python train.py --d_model=256 --norm_eps=1e-06 --positions="rope" --qk_norm=false --tie_embeddings=true --init_std_o=0.00711 --init_std_up=0.0402 --grad_clip=0.5 --decay_fraction=1.0 --decay_shape="linear" --final_lr_fraction=0.05
Each number is 128 + 32 x the weight over its row's rms, rounded and kept within 0 to 255. Layers, rows and columns count from 0. Numbers have three digits each. The size before them is the row's rms in percent of the matrix's.

# layer 10 MLP gate, 1024x256, rms 0.16, rows 760-831, columns 128-191
101:151139169126166105143118181138137120094060157123133114128138110150117141112170192061084180092119097143121165124093086170108131150093124103146132112119110100152148137127150108117124167126038120
110:164174149121127181135088163145174111156067136148188094127110137100143120138131111147170115144123048194166091108185106130113141148172120102167117079126109127116158149148086113130128148151045162
096:148137167135119095126161135085076128139134124109153107120119119104112185089100143105137097071131153124143143150090118075123152115133120169077053078127087152133121120140173141109200169127094144
110:127178121124118152154127113098129130127077116147158061097120164159169152123146091128158190000139165092159110146150100175135066114152143117104208117106157143110130102166134160115126172115162152
100:092029105067105215086129151086178171089122212106124167106153140109137127162117137099124115138163070070111159143126156089115111124118133137093094100113137143193113120128141135116179098132134182
094:163132088115134178115136069157181138155097182162180121097104076086136121161085099146128182128134110102177066108159151127129118120211130176122095123090206099186150139147139173093105134100197125
100:159113184102096177183145141122118161149068108142114155213132125075085184135094106116110156175198159114164117117106135171126160150138132103175117082127123184119111136158158118103130121184080111
101:102148126183154105118080111034116133150178159174173155112175073176125065122159143130141114100134178115091088102176077199098147144146115138124073098153074174159109130140144170116084142184148100
099:138169069165180156105070119140145168114118198121092166110094198132104101077162107136095109116118160090097122155094074101087115116143131112172099097104097131166093103133112152113107137144118129
096:140174118085134128151125116102114114161179136149189144127105219089099092079127129109099120062076154172106168142212126139121103080103070081138070112103136095167202106149184118132155108136101171
099:183141144155124144119128207097115117171099108145081140076087145138128149126133128197102148152107087133181149162133072210123132085126092139114094144153144149120155152124164129117157127138155090
099:133170092153193118155156135158171117110130157068084102156169134125163157052138105134176087099110109092155111088120174121111090168138154147101170122126055121142140102124111034121127127154119092
092:133108126084128146143202069139099105142137139187150158125181133095116104113133127137134097123141104119142055135128113101126088119168106103097148110142145122173151220098151138097137079131109172
102:109139130217179214111146175110131095160128095202105184172117105062110113084138115121163140128144093117128151169141111153177152077145117195109088135115084150124135160114218146116119129109131166
108:141088121095143088120129117119093149177118151136131084130080142073109144127114099101117172099085119116140090040172173098088145125119091126124116137137138139119163121125103140120082133173123138
094:115070129098093093146161165141101131118130189134109082180164130148115107067127138087107130146102124192189107151119189126168191166128134098167144057094156134143134173145122144095139143117100141
105:139051151092192167141108143107114231123083138149157137028101166174070152129105163101112116103127148092144166113121094143124078111115127162144112132174111172110195122091082106082105106105158146
097:089137146157088152112098146098171126160104130158110129135155128126134122126111058128099156126155158142149150095172172121151078169138116187123089069154131042095159129134111165121119157109151142
099:131142123089109158159138191118091196170099122154147187125153104107061159099123090171122127126082101131159107163090126149098149106177117151091150081113162099126089106114114121161136106179106101
095:115123114169172133102128121150170192205137142125115161115051165101116178211133142167161127141138120104144121141145134121104101116126141142105154130117106134109143148085136064168139092140091134
101:117081120135150155119131129117120156129092125126070145118123135103107227076180130127110107147093166067107094150103106122146142168139089131143145132084097191162163085100133133141173168170202099
095:203149078143119089150173141157122117170141097126121126112113122201149120137158068088131176173133144129114144104133156146137094077133142186146112126073158138095149175174106169114099181133113091
098:156118123166100099154163160044136136112136139116122114146107096139189166141108138149060134201040104116094062140145128137109112112143091107125143130154114133086186205079128103123174147142166147
095:088102095124090169152123086152131029101122074162153105117144129171129160105213164095154113107173084111060141163219137137123133161131154151135150124182179177135083169137167127161122116137180123
094:125142119059163099069111149174103121119112170155142116097117195092065173170107124128101078082130124124100087077113139182173107084143095149126129119150170151110114185126088122165098140138135107
099:126120111151092122148111116155139185102117132142153113130135109120154122114118128188133180158120146097131121138118127145176110166167098120052108141126137123099090074150142125100145181096093144
111:098134177167131162106111125155093100168160118115124187139130113136066135074122112127107076117168150134149117089147095191124133138179129119147181104118120117142128119170103131126105112110141139
099:167132125135185163083133112127156162083134096146137110127103129101097091056124151122103099089196122156116173139167145171162142145149107119188200140111120123139106209101085076119113139111097168
098:098119132148152190103167127171172123017126141143115146090101109164059126151103157113170085119111189106125112142070109135095202120107088087137122141115083116083086146119184120128144085156104192
101:092079144081146138109076191099156140118093144140193105157044158135128086113150176134153144148108153137083121083118084164182106139117096135137139109126050147098122155150101107126079159142153143
098:128136158103073112142152118097172057145129126118122042110121105156180145136156120073153151080097104158113121124099114123124158121135120090125139138150126117106117075136120117129167160162131129
100:138157098117184113067140139160218177151115129131145091150155118102139153110108130138145196160127076171111129174090163069078097207162140126096087077092189152137118126147183110122166099089117194
094:115074158094154124106036089063132099139146054147113118086185141135108156170140087065138109179118077117109130185139172119123070118110098119184134128130113151211082146163141127102122123150172117
090:048123139117102103125116116072213164148182083144122122132164098125150138088075125116107128175128079185128037145137141118127086189110111145132121128124105160160125079097091135120191136087153158
105:196121082140123150156130085102149123105149088114086161107211148161103181121173121080143134142120130090078136121127161200110137155152072191163072123128098122126097097127178080133157089123145122
095:169097144096068110106139123124130118131161160119103122069141099132151119199139118129085132083161129097164144172168177155145129149130126107113098148125173078060140147094159113142157081057090175
107:147129124131110124075101125179151068085088182135090162144083139156123149129099139145092101130101162180176128105159112088093104166106159145126147111098004136150131094121092181154094116087128133
095:139145143135186171094146129155096155191101144093173135133131151087165108152139136157100154166147126158150095118076166159096114180172129127166175136156187166156180104133094167155143130155167128
097:155135154159115125101096123104130156094083193121210146151118124142109102134167103131124126157145108080203113147103129099164164130151140138083135112106119207152130145133071060121121153197086110
101:118180105113114131094128099093156094141129160144148124105109188064139073160101076109126112120156079161164110129119113109154107117136137158076151119167108119136200152088159119112112127150108099
103:081120141145182178110116112133166105101059193136091169112104099181176152184119152154089177091133103124083120154058084188147148115132138139119129126080134139102112133140116158107066128188179157
105:131105181138085147203077149052147067123140145060166154105102129142082132092124065111115125141143135119102149122151151142082103099181164136157168116122138137105185133133090122143120139110123122
099:140103086116113058074169162123160143125130175143140123147105093063144085179129137160083079193160164114117124116158183109182156143092174092136141151107118092113179071096150116147185144150103105
099:165131134094098134099128157086092108167150160085145078086109045122096113125155112180105140110115050100140129056133118113154147112115098186155123175167123103152133141105138146120085098136154137
093:097101078159167150100117143199180091108144147127139151132149136152134091125105146098141155170096124114133167158099152081152135105145129119132149153128132188139120103154097154140146101125131097
090:170074167139150052073154051125108099176135097126119178140130144157144096172115132185111104205075085109124126148189155132071116112134121134133091061116135138105102132143101108156150156142164143
100:141128124142104170161090156125087121112123155107112126123076081102119108111132139136132120143105109098139112137095119127110162118189130135195110194110127169086197153137140109114161170216131098
103:135172147172109128135092100127164103162156144117137116143112161139094133159158045166084171151121097102099123118072089152090151154166181113190117114125178101151132133175113147187106150171185182
093:183123077122108129119129146196182152185155175109131092169109188115164173090092118175113132112120103123161131104150155121146122158114148133139109146081142088122141064101112172164142118124140164
098:097128140137149116117102105100121124181130108150169140192073179135141121137120102137122123120165173098134136099122162140170110144116088096135132104125101105147099116170117156113150088100099144
099:144138115158222113188110107124103191152168098157174117123154129099111092122108179165123065120104107127106157114114145145119145190160171174153128105122184138154117150065076157149076149155103100
095:110160161194123131107185099141140157165113153100079098084099103146118134172094108155134148136143156121085085081112143107115169151168116166099167095062152161093112111156141096139154124153148151
110:105096088194132170144117104149138109136141140159088178080098107098106147129109095092143136133098176136128127105168143167106117168108137122106099150108108062152144092111125094111130121143156104
095:144112168154169129120117103151119132132123119166165167065144124139156181135097102139120090126116079081116141117139097160166104089097091114116127154099124105096097084041128107143044117152096137
103:101124180122101070169117120162159149161152172052063118103076125094062113100084078125062136115085130139144137080104143121096113171112113083134113086165085134156121115130127147110188112159138144
098:140094098157151103121127173109159125130155144103087173104118093155081153146119092161149154162115090144078188094104120139139106127146139099093118122157108123090147115159141133102141102114115115
102:094089155176137099157155094142156152130046152136131160094170119120108125117136126209114178097139119134132151102143112097128055125137156109068110138083145087076138133101095090072181059167116115
105:060142131123118093137107158095105139111159122159137140125119152168057135126100120125167083117094126149126103169150110114102136136081141113123115063084102147122175181177121116122096120158155092
096:125119115150111132131118125069109121165127116148149065089117231122134135130112166118075113100110086088092119188142145112170125119118135142125093146180133198089126155104125165129096110185107115
090:128145103137172077133136139084118115092178174070113100202115105106177163145142096075102135195162074128080138174131121172134146155117152117123136176146134134145111180102053127131076107160209118
102:063224065127155203121128101126141088165160144095117100116134156105174112089122124160127093125136085115141131177123132149114114125158134067144132112117171118112145080133184121103129077166181124
100:076119168135068128157137175132137142127153124134086083103098108085098088145159152126073050113070102105107142150146148169076186087119131155150140144130134095139130133131119150137161071183143164
095:146141190187174118104195124097170143168086106130122097140138136129074141079094126137147124110136168115172144128114113092123137090121086116182151125176100114167103160070150094135184065164066140
102:136155167129104128132166091131147132124076162138130132101038175106073157143039114125092104070211121112104134124143108162133175066115097144208110103127144144084095068099098042114087134110142108
105:186110120167122193143104086125135097148117089106117192074102090080088121195135117138127155196137153103141084134172057128135156133094104155127140078137131061127168120127157067112170166177130178
111:134095108111136098102145148090182087124145141131137114123121108098107127182091129157115140126157112107114062172147178130092140113078136142121154143111088081148107151097084104147069172159134112
104:117051132146144135128161162119153096137134192121084144165073151095163143152100063159115092170139142152112110162112125146159060197150127123137046144099124136155077173117132077115159081120142142
098:142166069137150169108112158111113124109159082184128135079195151168139114169125177115138216131121097171109127103175143109117165120088113120094145133097153110131108130114161115148174169094151138
097:104057142210151154094100167131143117113115120104110124163090111165158099135149104165087136095128093169142173120107068121131121148078097106155156119072093096136159112113131106164108102099150044
100:184096125121124116138109131119183108133089120109099173135169119092145133188095094118070205140138141145155142114132134152114121048083067116134150140098177151109116165165145082098079113164099132
091:143075074156143073149172106068165120089066107132139128116101089157139111155101168076153238098167146112112079177096084155098155149071082157078124143121150075102161135076096076085097144158185124
097:127110089037135144149148128138179123102123114156132110161152191149160104102161146117117109144127099140160112118128105162133084094150080140093124094126113110110113134127167136168154089109110100
# layer 10 MLP up, 1024x256, rms 0.153, rows 760-830, columns 128-191
105:103167104169082161136081134094147104172093113063101160149168157134121124133104089136091155161195089152117117128199130087153176126094118165106162113136089149106147132097135094086146093149158157
108:134099154202120092104114104116153060146145099112141063126112162167081071157109078129171137151135123110114138173103162145104129110121167121145177165127139123130093170140082139134110105133105166
100:150163114144125126148101134134165142196151160116146159124078103170096159109117174106118148136147135177109151091101157132091162141151116170126174092059097128168144116164091112148064117146119105
110:132120114102140101037070133107129157081164166119185139157179131060125103127101178141077145139122132168153129186151065064102167160087127113166121095108112109109121147076133091127165068157161089
102:121088112128095135128130104126164152119129142115134148130132145162142139115074068068173096164092108087119171093057115111116105109123147173154123100095189137155132139161098119153128139109108077
093:182118092182116111164141142124153129115105143164095135157190135137171150144129182143091151152109178094115085113135159162138110136173113062102124106149102132126119165099119184120092193141111065
101:069158123112158157138126122133139130085121123080161124155121114109112161115157074159106137128090161062106110089139128023129131191149106157114127088131112187103145151127097100101123112066113168
102:139104118111087115186118171173144089084185149127087161146200109087176114127120156204115078114061146152136098159126127104162133143115140093144135072098138146118142123174126136131122125143153154
100:121107130105149118165087125120128086114174138039139142117081118093099142053108107120082125181098163120117082175117135054075168144153140139092098051160103113178158163205098157109150135118109119
101:080080085139064108133131156133152090123131135100136113079119146129142076119153052114114116098123097108113115090154127187077158079128135093089148095098097108148102128057121131096181174124167130
097:148171189126185149087158130084160090113135107156135138067116188138141116160135152160071105150172108059129110149157124085150060158139091136073166120090126113145081169129101104163088080150102118
102:092090092151125123152119138164119143138120152117089120159099149106145159089067127183192075135066138111168109141176145123126159149071127196148113103081142153077142104114131110194111131083136135
094:126141151106150089119115103101071058129174162133098153139129169142145086140135077095148139091157120127102122116167164153160080160146125157096113126145096110120069139077100179134119149110166124
101:113138111154082108074111123125145125117193155053119177168166126158157193117141160087152187171101106153102153170161149117100137121117087161131115101110167106189148108131142138085150098080049099
113:167103115075143105134104093210152090229101102121127091172161137080132102142134082161121188160108129139139103069107144183100095139077125101175099118134185167114123133192085107092090101191168104
096:124156110118092086092106105117143106156129150059180136149104129099076126150083111103168174099117126131145141117168127105086134138106161091094094138163100081141105163152107144109125134103104135
100:171148088141107157142102114174099167096124151149092094203124108152130087090147123101130141044138180194124106161101144121119092048143090146061139129120120124125150175108111174120133146165152170
099:116133110163086177141151070177125136169104151145188123134082145161138107136123110126140087139149099147128147191121145099213123122116122124096138135123120079183158169187094141138107122111116151
098:090156145138145109179148102128159081115105062069077193070173146116241095134162144120043184110153109164130131147088113110187074118105106114128121084118118108128148129112116094184089180106140144
103:078133162163130119132106100081093170141099143089105087093093121126093097155140132084169144178118109121140185111118103063131133084125079162161086111128179124120114109110107115172111118152119129
099:205184170114133179153070074149122125134176091096154131113120139098127075170118142123137151068172170126145136142184120168144141152134118117075091155128099093129133143127125101114091160077100154
115:125154173103117085184147130140140121150141069106129126131094082132104136132171109106144104105091122130130150095149171136111112097162182155113167189158170088146103142160153127094133140159129135
088:106102140170156123090094172139214117087047116129152162116106142121148130110144142140133117068116157124161184097146048114125113166148115128136143150089072104097103097142131126120111086177119150
096:165155116142162166169172112161163127122155099090160185095175141183111065165195164136150124148166146167163186102145133103115136201152126142113067145080164105094153119096049152072139164113112129
090:163080116141099158182135113088113139100101096172141088117112091183141147156188122144146158150092143121154174163120127093201157113230122117088168098109166084166139126112107117133062186178171086
097:144106134149194132088147090132111143122112142168113103122149100151151103067104140135092157101189163202163162130144103211125108085140138159125114168143113142072116116082140165062143106146155123
107:103105111101129144168163147114099131109133067091195072167139118173066191127082098157101144117061126127126094114135112138132107152118136114117052158130116104141182117152158130127090129063133054
101:095153078147109152102148136087143069120191058139144155113166120086150200130186144148146125173116091156177085122087167174120075120112084114120148153124124130196096114096156092143095122107075127
103:138121132085099051173117180098137139192118145098114160117136173088175091161093143146152082175186096102150094183106119113128151118200145155085158118140058119099185130102120121157062115149140119
104:143095139110165117119140110188103172113126136139132091109130109123104077098069129170112136078134231136057096196110098099091102089171154118160113099164106113149113103172126145109114124136158162
096:174093087088116102162168093128098080094087127167119126120204081083138110172168098165113089122198179134148116079163170140113118115154133105057112110154118177065150122177122173166123098137152109
102:125101131126169130121173120210157176170170080119107146183118136113145152183108051114089149099134176110106094052091178173091133113120174109131123133106120135136110117148185116085126103147139130
096:101139130151137136195124179160107139086090098114141144207113135114115125136146171162148179201129171120123143136132126101196096151175110104158098089133146128122137118096196149137116139092060049
094:121093123138150087049092176168175160093118159096124096123178136164124096072154127088185132175093067126118114069151146110167082121112172080131116144151094150157102096145089120109117147165085095
098:055109115121161114092142135094141196133132105095145115146144090134144115155110107121082106085156148176161134117102108109110188155156166157189141131102106152134081081130147090171138133109145212
098:159224129130141151125147087102134120138131138133192142160141130190159136107091116096152099171146072157136150116180188166139124106131097064145135141094133157060083135119077142075104117099177098
109:116151155134093142119152185084138158134100092201057170149119091106168124163040129142093097104119140109125188145121125112117145129109144114119108158148149101108129124113116224118203163104121072
096:108123123095179172159133070112125153114101113113150137166164120142168157151072148135129099173117192130060091112063082156146099074150176162171101131123114073098140096166161169168169115131126145
087:156099157141097112104146117129103129116153181069075182145103085112133178052131044148171146164120132184067095138095121165147170108134131121112122088128147151152184152210167065106137130145074138
098:185170134095103142156169111102174132152099148174112104102164114156130195139148092161092117167084090154123103130175158072153136145175153105147123098101134183169116091146073170115162101118119129
100:096121102140107122071123144162151097122118049090069165118185130102100126139127167163143129088086164184090124116102136127118094127127118082204162144081089046168139133122172130143105121156153102
102:139082185142126171139089136110160130122137136092186152131157203134090105134099073141134135120176117193131162109109132169145119123076175077137096118116136147098128116123132091041129122096134136
100:125176118125130114145124121139079098148109064153100062166143145152096091107136099143177154120114107154146107164089147130151164088157134082100088092139131147156064156165117136166141110098139152
104:133114107141109085108168176111129117088124135093142120142095086206168076158129133127106150084084114166125135121180113155136170087138154135128185121178187092142126137153109080205155116147167158
097:144117117118121131188060131114081143134127082180134160138135169164115188103185108096163111104169153166150170145158132151172114145164140105160111105155172087121174095064168097096162178109115140
092:125146140141163165109146072126146138102176138062171125107072085171113201049056125177103132131076088139141120105117192150143160138144194068109143160184106207157118188121096147133106122137133148
098:141137055091157125152197104086092191149175116155115075127134141135083132119053131156158137088124134115173119157150090156164146166090141088157055148033187165140107169129119103112141096142124128
105:111140145157143160090119186097094144118104135193137083108129152128102211140112113171051100148142087111140090094121145141123100074143106142141101083135136124124129114113078150203093077133096142
104:219124129157166132122132166138115151190069138158068194141117194132103119162193127161050110171160179046120161118152104145144112121130136080113106132094073137138099131131110155118120111137137128
098:151112129151069129133179142106150191122179141107114142036103107130088103067172118102133186118101087172098144153195127174076089159120146096084121126174121148148131117136099136126107121080119119
098:161181156088131113071075082127076147153105151165143077079096141046178138144120095188109151143089077117046097055158143138182119135130138130188133123121141066163128163150148134105026143133127124
093:173136126134174134059129131165089166113128170109082160169107099143145084103129088143187110132099143111103128120123091112110166117157125091136161111087096103134131081122086185140158103141162132
108:134149115142120162095129094093103131107112115181194098107138176140177116150147111114101078128114131107091116142180068124118116114153110075079089202116134140181179094138153067172150157136096159
102:090148115095090117161089103149166137134164160084140105174162177154162113166199097147104164157118093118095089093091173182069132062117201141108113108158153120098202162060116137157106129190101056
105:127112160135140160094184114121124126104141100164140163140141147089150131113167096178118127154116111095113157181126163085107116095200164138152157091074080140163117179132156106097146140123155150
095:122129042086117100174109147089108064119145107070118118118126178108132079151155112139124180145160130134098120172126116128206104102073139095100171125178143135148169110170133140172116127128200145
102:196137099159151087090093103145075158116084102148078099104110109172092129166161107105165124056181145174156175166063110135126131114149146110158113147104049094104147127192166178123122147080179178
100:116170132074147106154084161076121091126148081136147096142168158211106112082156127106125123080077122092104187113147133150027075136140077078098121070187169118103105141104115140119138083199143128
092:141084122139106103127114137188074122121169139118139138162140130123042134105172141147141201116113146101132157073184125170183129088118108114087126116064091173152178151128124104125162168128131173
102:130168103173129115209139135094179149109092152157107065131126129147175103122103117138132089076181072154136053099148118116131116094174162063112113129107152134153175094129081098165080091113192120
104:097095159154155078112106106115167123116087133148096186141094119152123144115143185131093190127136184145178113077106072109103106154160090094111120152186124087130043127134110140168116129131104151
100:141097139095137122096147104111087122114124148130117106194122095117167122099078108157130136101057153141138130115089098139058152155194157181103154098178130177098120183120078122124130104171143158
097:108092131089159076208157119212089158103142136146134100096070110168102170104157059193125153132172146181128100158155148151119182060127148116103146097079132122118102054135147111115145142049132154
102:129153089184089197110128126101100130128136118147139094135120081110046082110121136123121169041155146126109185120140109149163110074132096102082105096112104124148144141159085163158086137147097099
103:145143127096107138100164190091140190133154089135119107107177097181163121121096130071148100171084167136066123135137140108139137144093136103146099173152142139092086138151101129100160044114151100
105:144140123145076110099162151124102186165155107131212124168125135108102128120137163161075090125130100104125107176125099142106125180169134047117124181141163150196148145173110087167196144173160097
098:166148133093109132187193151102099112135141128181126099175100127146157124133063127142143107161146180159086132114137180143155137182103115118165172091165081122118068191130118164100140139165147094
099:069129168112141086152148134099132165125136165074086129092195129121135106158124119188133117084185095093121123099087161107109080146131096180078166185145180116157146111118150178176173128132124122
102:113091166122132141109121158080129109131223121120116154114082121158070107159129143061153164083135140187152171165164111204127149178168145095104175103120100106123093112068135113091147139147144146
096:110195119163114140115172136109149118086136113133114141197092162166140114124114109119139097160194104142115147125076136090140136138120138172165109183127132160170089181130128162132151154163102094
095:155117076084180132109137171182092113134179135131166149167177125155096160129114095138198116159168149110125120122149144132180155097176138166096158164116134085133118109056181129083164094147108125
# layer 10 MLP down (transposed), 1024x256, rms 0.225, rows 760-830, columns 128-191
098:120157133120154127108150111085101131112104176115105053082103121128197118138199166075138127109120156146130078151128137129110214146149123076153154128134113166118140126132074104049119130052165150
110:152124130116080172150207105119112112103114147076121093090104150156087128173100126107129118077112123169135110128161124075123088141129102146154146108135103172109149178107119187142027135116130163
097:100162150116202123121093138083144107041144141144135149169147098104129137122158118055109148064144117121103139116065116032141092154140162102103139096159147157095134135140103101138177159139067104
100:085137125114141111129162199143172151153124183104140187100105130047060104170097120142100165129094123151068114084130139096121153101112161181105076110096120139165116108121139110155135136158137105
117:125087135103086124058142130138146162076099156168114114121089162121099129142131100140153082255184105156117146107131127104134107073155143143156090118133118153152124144131173125050088130137123130
102:126127079122138110067180168130062141111079103177101116097136174204175128130118115168094071238138204153149110174149130136100127135095073116142117091120109101117124083134168110128163163124180122
097:117127123176204115127068155084149169188155161165082154154187106169114122128179183174128181134127145111157111131090130116103169122090113152154167142129122142137138148151110110073132116096084123
100:116083110111143110127138127147112097085136139165140151110138113152128115133134121127124112067136121180144138158106090149050045088102105154148109164157131088160136088167138144069150135156120161
094:160139112161142108110104162064145134163132133089159136133081119129098107118110123099041163089117126102150087186131151137170159129063175186097146097119115136168110062148115145122149129106126118
098:124123113101212146131086057143121134172163145104094120152146105112137134174124155138188174194148138183178074077193094152171165127134087123071165145094116101149103081090086107130162188140122122
097:123105151157090123112102110067105082155160122212164132141192118150136113109130137143090099203138175165169119131126097139138152093117142156149074127138132120131129174139129228069121176096099121
103:103157219110161129147182133165096163072148128123138114164058178089132137141109154072096109144107138129092065106119091103089093133155144238119096160126105091135170116172123108104124186144108117
095:132089164155102131180105104194082164142083128105173156078125119110101087160146082160148120130168146172123108101136142099149108128163085178126131185167175138157165146141140084106097123103043091
103:115132159115128150135077178127180124152107183056172117140112066149090122124130154117157125035130148133092142106134104123115164101126098140122103155092144116168130047052107193131115117101129143
102:153136118112155090136168119182097152075102150140102109175104067100103173128172150166125129115068121139155156113127141128075128074135102057095157131135161169144145188154116099076125135129148093
093:163121116136086104142066154082137153161062107125128141149146116118126090156141155152173100091126172103151122134132124113116105107090089063163140089204177126120159148142110089071147148070176132
116:135078144143091145131176102139130117080117135093126112105103113127123141077090161115131105000121108063128132142145161123135106073109123134156142135097126167099199132075107255173142142086147109
095:114157125076127080133147107116184113170142165092116124137101105139151128146111070130134154150084119072097161101082115157144070093135171089123116148164195078144090169152150098188147142123046111
100:165096112128148083123119115169185146210105089085140145094080101145141144148151156147092161168162139074192169124136144172163086152112169162133116103142098120175098106128161151149102098149042073
099:162145152152149171103119151165174165134056115142149199083143128118150133151154144152085087142115140143137094157138163167105110111053094154040137048189145153086119136158065063138104113138061202
100:198151212115159146170189089104143151118143101137160158114142128112116134102145176128127142024148134121132162145128140145135142125083111127102137141116155100146133115152109106110132104147143144
087:134128151068080124133149093189082087126146074075075161114158107148149163168153091150213134107124116146114139150125161143105101139136184166129163143133100156088168108167141130132111111101103114
096:162085122165143123117167211097240126161068194107066117170165068134109116132106099116175092125139090104062110082130125106106118127107144103160096132147102121133109132162065129139197167149125134
101:065114108140143120098171175154178151125131210075150156147105052108126112122107092114166119000076123161107093114181148120121127109123114101135079093076098121138122152135094168101110158141103148
086:130127176159136138078102205129133160171097054159088161090121139138090147169101112163159095225107115107089152150154181112146162119073132129077122162141176130083141096080129159134127147108111097
107:126140108101132140167116146108136139072128168106194160213166091078079143100166088140144146158105153182095180104088111145098112158118083137059100134097090128124153107101113111131160190080145150
104:129127120095151084110105083146144126098100099145118180140124108140079168187121180148175175075124180152068126156161180126091141116122116103099136209148124164166099151120175106136132145219121081
099:123120144187142132100055130079143193079110153146180169107131092148097102088135151166160140190138163128120159180153096163110169100123071175152125114085142115090087102101100098111134126150134146
104:061081130152147141076161143105179189112113147118119149138142195182092116119178165152158111176122109136148089134144163069105180115168153165161156163115146099101117161084154087126163148123134126
102:181163102135135097166191130164111121111061081116142213200102114070098132135079137126146116068129112120184128109135125114158136144117146077157161149037081115139164119093086099141093137101129118
110:129114105104128158127073122150096146166121087164134105156137127088147107064107091143148137255079128136179106119162101175117072149126145156144117098160056131071129194122168176169123161074141084
104:142102073121157129154136187141126181128140110167172145199100119095148121099092086099176170063106140139062137147091136112130102187144154137088106102120069111126145117122127154148079130157127151
096:044132096096165127182118137112116131150159157124144083100165099160153104140130129180095176005056141117127102152160119132103142184140146122087103146158112133154141130164071086137151093146098093
095:131133151164081136113128154154140068107184099147131130113132160103095142138130170100124167202144112184130130150120131202209129191158127127095148159130105154170138085084111109216136169132141127
100:076104152158095093104141108092125143155082154131157150157127146112126099139113136192124140013191077107111101096060107148087153090137158085120158170103176180114142099130041105200130159148125188
100:064124170180101083097123126153166146123175165227162179163140144101153107201124150112131166128165119097158105108177125152130169105110093101110077142111130180123167069126126132194129118168138181
102:174157144113127139162080170122166175135123143084153131158128098113128104177135139153078140180105126110134123204150098128172083113129108118148130146137091116142122097092159164085111160139113089
093:106076126183133084088095144158190123170105117155128131101072118140186167124095089134193117104120157089059141131138081125158140115122110069121110148119145111127118099133168113198138062127129083
097:166093155148104157227124139132161202117166168118182167140091146111058120092114075158136123000117095168070097144143146139140145125114101128177101111107162096123141145142117153143122132171091131
098:085164081133115141188158214105118084137118137143158192104087169185103179186163075084146070057138118173146078128144164145140180141116158162110098107125134185104173167133127143093148149117168093
097:106135122142109116111145141084093130140153154122140178137098104126149097138125103114129068177138104141156174128083098148158160139125147161134171176099073149147176157138123196159132117141176125
100:111132112077141110116062147103106144161169135126123118126175139138166110189166113188154170075123089041072108125177113172094127084140123199174112114076108153121190152156138164170101164183103137
105:112062152125127080158180143152118103163147160136101145104112137172139120143078200109102068016061168127151111142110138166158135092130168128101188162153117122108074114137126132144125160121144081
099:160160135196115097124116116112110193167122156123127107154150100079126093120143090121058118047080148146104131098126081090047169113117100107110158090136116062140101100138122122104147110147112059
097:128135108143179154178155168110117110135091173187130100066151155112152154085121133157152147160141147115081134192168191130150155144183122181074096161166108094147118119091146094131164190151107156
092:115123108138191094063075159152096133127115106168134191119150104131108107188148125124138092106152105137171096145125104118119102112127114099143093085097140161180124061148131114127123144111105114
096:148117146094165124135145109099128138140158128089146128141160124106151144111134132137125145137099115156066139164179092106129144097133130092129156142079135165166089181154108139131117082156086137
101:151138113139154149152099123097083089115112126152141173117141132113079133105097175113106142200087100070150055088165108173166073116141065113146071144078176121131105133156195127177058091121068098
094:161101125121124169170115145156139086128120138099100088149102138154157136141119091122150092104109167134147125075110147161117081169125142146093147139121093081124103091156095134163127138140154113
103:126169131067115135136119117099152159082097102113083153157113147070115009136129135065148194040112171068130200127155143144202079098082111094098154137167091160134134066095094119108103127139092151
102:113160105172123083117171170135134112095142141100158168095139179153107091107169096096083135040112094151159192123090142093134162109100134104128134089156107164137145149176159132118047180105147098
100:143121118056084171155130111119136090117126065147090143150144102124109158133137119119161149085158096143126141124111172106082102111113166104136133152154182095093125143131112135238159164145127172
109:121106090120139111129163113142173119136182071132129143097174131105144136089067152188083179000166124117195159142077080115145105146170091098117098085111127140182168151108102058129107128096093153
105:150122078144118120134155122084153068053174128061100102060153067104141160143126162164089169100101146134171090073175127108104104110125168095096175103134135088176115132111102137062111176160120088
099:136152145150101188124193132079136148062112148131126169151161118080082119110147138111058181009157130102119116129112138109098121124089075161089122129135121179135185094166159105124131121144169107
094:138106135100181102127107102137133167148135173119084082117134172048134080091094141126147174179148117164140135150077136060114111153089170075096125124170202062109185108135131056132148092095102141
105:180152148117085171090128106122128160107129153091126081141184132154147149163128075155161113048118123147189097131154085084155176154170110118130107129140046095163089173179143164099077120104152175
105:124134174173090104136114168095130080141158122146111144198162128100179158148141066073117165129138096140157094136123134169123114113124169120110133130106177136126127203097148147101103155126151085
090:142098158095110112108190151125193154107110109124156190119107144079171111165074112077123066108192144125145077145100129093145153116096140153114075109162133078134101149085144120092085146086061103
101:150158143173135130124165147095152105143101101097138056159112083101189121104078107106119129133107137131136177140095069147126132199125158159156072157159105114132127192096089108150128185138122105
109:171063114161107157078097146060148163186122162144153132125095130120156127095116116125067111131130128121140120190101089142124088161130123110155111143184136140165118143150108123074126139101119085
098:096154130185069127136148126103126139177128106144086151124100181133131137114048160145165161067108135136119107103149130122156201056146094169112110103145088168057141128157182121126154144200210182
090:108138065189092122099118133122137144138142091109193104090142131086143104155069173191161143070114143105146105142159114163140147121103128204163161125090099096144142141128140115122106052159123129
103:080108189122109088123157118113129130155077144078145147130141138121105149168073159145154142057107196213144139112147148129138184124085084158187117085073148161124114116047078092134098098102132129
097:126099128094115085072123108201172201185098142109086123137125142145157134119098114156151085034123129099082168121158146103142128127176186148104156143130162118154125144079080085120127086089168120
098:109155058122108151102137088128116136118124158134168113118116128191123074094133094116136103135135076122119166110116119115113133106173125081111105138195115086097126097205085140174138150175117087
096:138153113089114085157073122115081096105083155129150083153164163144172121121132089171154118062143117135113103119121103191068167151195158107152121151174095134094162163123137098134122132121159119
097:115120132184177099122154202116088110093111112153151114126083152140109127173142161096118145127148129038105104150133093107162131092108133146141181107082108079156111177162169132142166052070115140
098:152130153144128137151211158130114080122174096129148120099107101090129094105125089117131151135161163121153225149148145155186136190144121131119196124086125129122108112115139112081112177133125149
102:122154099175110115133107134120158120140159108119114172153120128136127136118128114139128083089138132108158126107110092102114172105070072158095136191123127179171112174141146126194154121152129102
091:107169145075140082154105135122108159203126150149093160130099169135100074122159171110120106108130106081111154091158104113077178141151123145164179070116094164119150101150115200118170123143106136